config = dict(
    d_model=96,
    head_dim=32,
    qk_norm=False,
    init_std_o=0.0834,
    init_std_down=0.0962,
    weight_decay=0.0,
    steps=4459,
)
Each number is 500 + 50 x the weight over its row's rms, rounded and kept within 0 to 999. Layers, rows and columns count from 0. Numbers have three digits each. The size before them is the row's rms in percent of the matrix's.

# layer 15 MLP down (transposed), 768x96, rms 0.0962, rows 12-26, columns 0-95
110:551469483452461483515362377525464480530546483526582473454500568543558633532486505569560542452551438543477529496423604560472520559467478513568416488489490430503483498493510450491553452471485471443515473445564516452423517487486538457513479465587560451535452420564456493521536464623507557480
099:387483486467578554488426532469517516487502458482504389556431491602482497492494536579586525500547515638525455469466402450571552481417613573508549481476544499522453547497515438511518495501552467401489453414529572490438455599534461497488469512555489421530462509502496524456552535514506430526
099:501484491461500406492469489460526488550419585425479505547397514500470441519588538574529542463455432595516555448575477535583522503396519445457561483595578474488490501544459441383448495566473542474473434503521486470480516425494496453521539503468527392533444518476588474459443601532457470529
108:545419525462514452439585413547498453562513527505417440509486485478598465510475472490468511427495451504552528461569587516537540523427519464508458509412523483540584512520392418434512458571547536450476566438501459563488559533487477524464438577464437499370420506541523595516469447547473483561
115:438444450501433486527454585559569599441532501447460635541458524482488483543476598518560512469511526456469449497469493582549544466612502444548531521579496517459373542462452525551549429534466453564509601479472520454559497468496437466521482457458445519497512385476564419504480452496479472522
102:492510514466518443579555512436508494490469478586599531475477446511458513433512582512470430497501555438410492457432546509534497495559505491535431519431394499541483485463443439530542394559536435523506433532477484481450471482647530474560405517546535541426481542494517511541623410479412523492
079:486483504465463425505491499505447500493519594409466426498535419498575536548493465476554529578570598508552452490427500349487444517461470461505439486467528405544490464496440471533476476457542479506543483486511468568428462431508486591491534522534440550557375477537557450514499593506556499377
104:490631469512510519556486434422479382522558500549601602439458473522524455541460442509520535446518497433481512579520520490574508609547528543459544506473538520411539474518383549546472450494487488558566408396527557467477484415507444500415549466494478538515514515567510512513591525526529491514
114:527464522501475500501527532488456427615514429543531428447504468598541623490522496514436507456516448499462514529507569505460467546580433543545496389421539523491519470436527514538519515433478501481484443478485537492602450411502487465572425526391473512436409622550582491550464462483569481519
070:513469538500543463502467516542354483523475518438565457443523461529468579513485534456461568499436508472414480485436448554460488474601502510522499551549431501495370457578423566465527434440551483428403530538515492464505463451426493430481527518594474526518468489524389512587525485537476575418
099:523490508519507498458570464479429479494444495496460477528583496513660468522557419503522505519465507529552495528438475438485486476526552509546545420587545462503433498600440454414526557453492518468509500487467572512518546475599464504499348449593530593588479467442470411501509512412456459537
114:440455530531527444625522508432548646588438457410504458546472463546472472448455492537588448557473480531433501475444542444448559561538415594478500483540587545487560510455532456491441532496551466457504544463541573423546467476501466544439572524565498501569512501513514562517482577522545471566
109:545550498484459488491524476458387462484426531512467532534558480515396539470559510519472553513464451531465467506514521474369515440508441500532517475522513534446450425522467546494460595452520520451532472414416491499476634446566542488499513431490518531520387580520547520572597541499473593623
104:378491492480499577560536483514542450481549517462527530563532487441416459510550480543554525437537510479396475526585519539573535528490538405511491552515512540521437466539551461464541467557518548492511557411657579507486492508595561495493483462503592427573588480526571519438532464568466530552
086:458476501436515536504488486519512545513566483513543496530545514444564494437442598373557494428521484503527427475632510538462530488514531516423522455500507550422441620575507525551489490489495495588535535591441441459538558511393517522467541550554441446497458455499593511407478419574534527456
# layer 15 MLP up, 768x96, rms 0.0962, rows 13-26, columns 0-95
098:557521502630483572570610530545477510566535526541438491442441468545496507411431505501563516411547521495566468499456447566540604480535483502487514426451421532512619419504427505459423500576481469501532465486512510541540530526530548527499497513418536483516466530492466492511570555385431463416
102:562592491484528529445386499555526487618494546474520480425508521498442542515487452500516510612463479487516430417561594511537547429514449452576567513493466386514511472471465457451447561535549456540476512580406410479471540512560439503511435464442434472532537487513449492523559518534449434403
103:425566527428394449526571468442531535576513418401417510467473502516549462439485494531524486460482463546508473445545436452421470527575546504447537488570457496523504591478526489468522456519553513556616450504490456549421465496559535506458557488490468511583443396613495513523587535558529457566
107:605439420460478435408587524460470548488473491494429481510402476555518494502486434422561426497477555457532552462561520502463470497527516467590450545405449525467446579491536454458560439515433417514554552523578561517505392527561558430415522528430480418516475520556503482513471449484483539536
113:443553525589476484539498555506439522506597573452531505511483535430470505510506455492453482463440456469463516485596510455491550502533565576496478545485538425543535504588509516524526511431578493549448402545569569606429523471376516517493480426435462515510544562444545429622443487552590518517
098:512562471590414611456611463512501519511527414510487558443546499515481493516464510400455548477447400543468499471455500585487513473619533540581564472463446575496461497453534459497583441516462476488517441391495433439498515553539503508519490488450530525418543550455417517559569507546497428560
102:525462521522431540529472576572588518520518457448425420570571544546520608457425535513479545468516413527492466455654470500480506506449475489498550491512497476429543500453469526548442562419544559476391455575451443495552460532530620522487580409524549509504498532546456542527513458471501521446
097:422526419477462455617442459577471533463497555494514525492531569428552483566375461542504503546519460465618450487516445461527437479509491478455552605508533516501552487373517460403485499559463482529527513570460476586439548541475520536461544525504526513494416534535452445442568521594561474520
087:562381539605465585503454499430488450555557425426566488517564497508563410487517492570504520509512442511433441498483542483522451473433502518433553487600527531466492499542505466563405463516515538517465556468554500561537531579470490364578447477484458400491564564546464577498486545500467473462
095:501471423467568576550561522520469499534491565411433456517481513470474548428604473464526555539543554388527458553508529498568507487529543429477541543547430490568513528515431492473410568484461514438451453492506504504509522544573377442426462515362591527567515511551592471510479533492494541451
109:517558541403552461451579518521557341509498536493453489603493507497535531459448495485422550562517492528594441542554543494528494485490570490545451503489524493554455487463537501532447463468469548482494576529608437477431651537531454534467499489460492415548604546520514485481533529569432444441
109:410468600537447523508567503472587478457428460492514483543552459430505522570424476415485543491543481565450518464514495480495444392474443416457486523420462391485528455541503520466558526583566525546566576569503424418493537497524412385496488549489462538487479590520500523497594504474505516451
101:479461473441551530565519491553493555549458477493539506494481462559430484527555515530495561488579464550518440575507506587480472483479553474496454533506513501521543526520502531359383543469439392554498616375571427515464551480495511430593530484560416450510566616512467499517526519578493488520
093:560466534452499507496432496483457442359515519515472411514524444495474501440545525546395473496510444546594532503420506534648491471485511532526505554497419402543495482514530453448478478397482501492463503454519501543517499485611493551376529569503523515496526496534515474564568550379424554497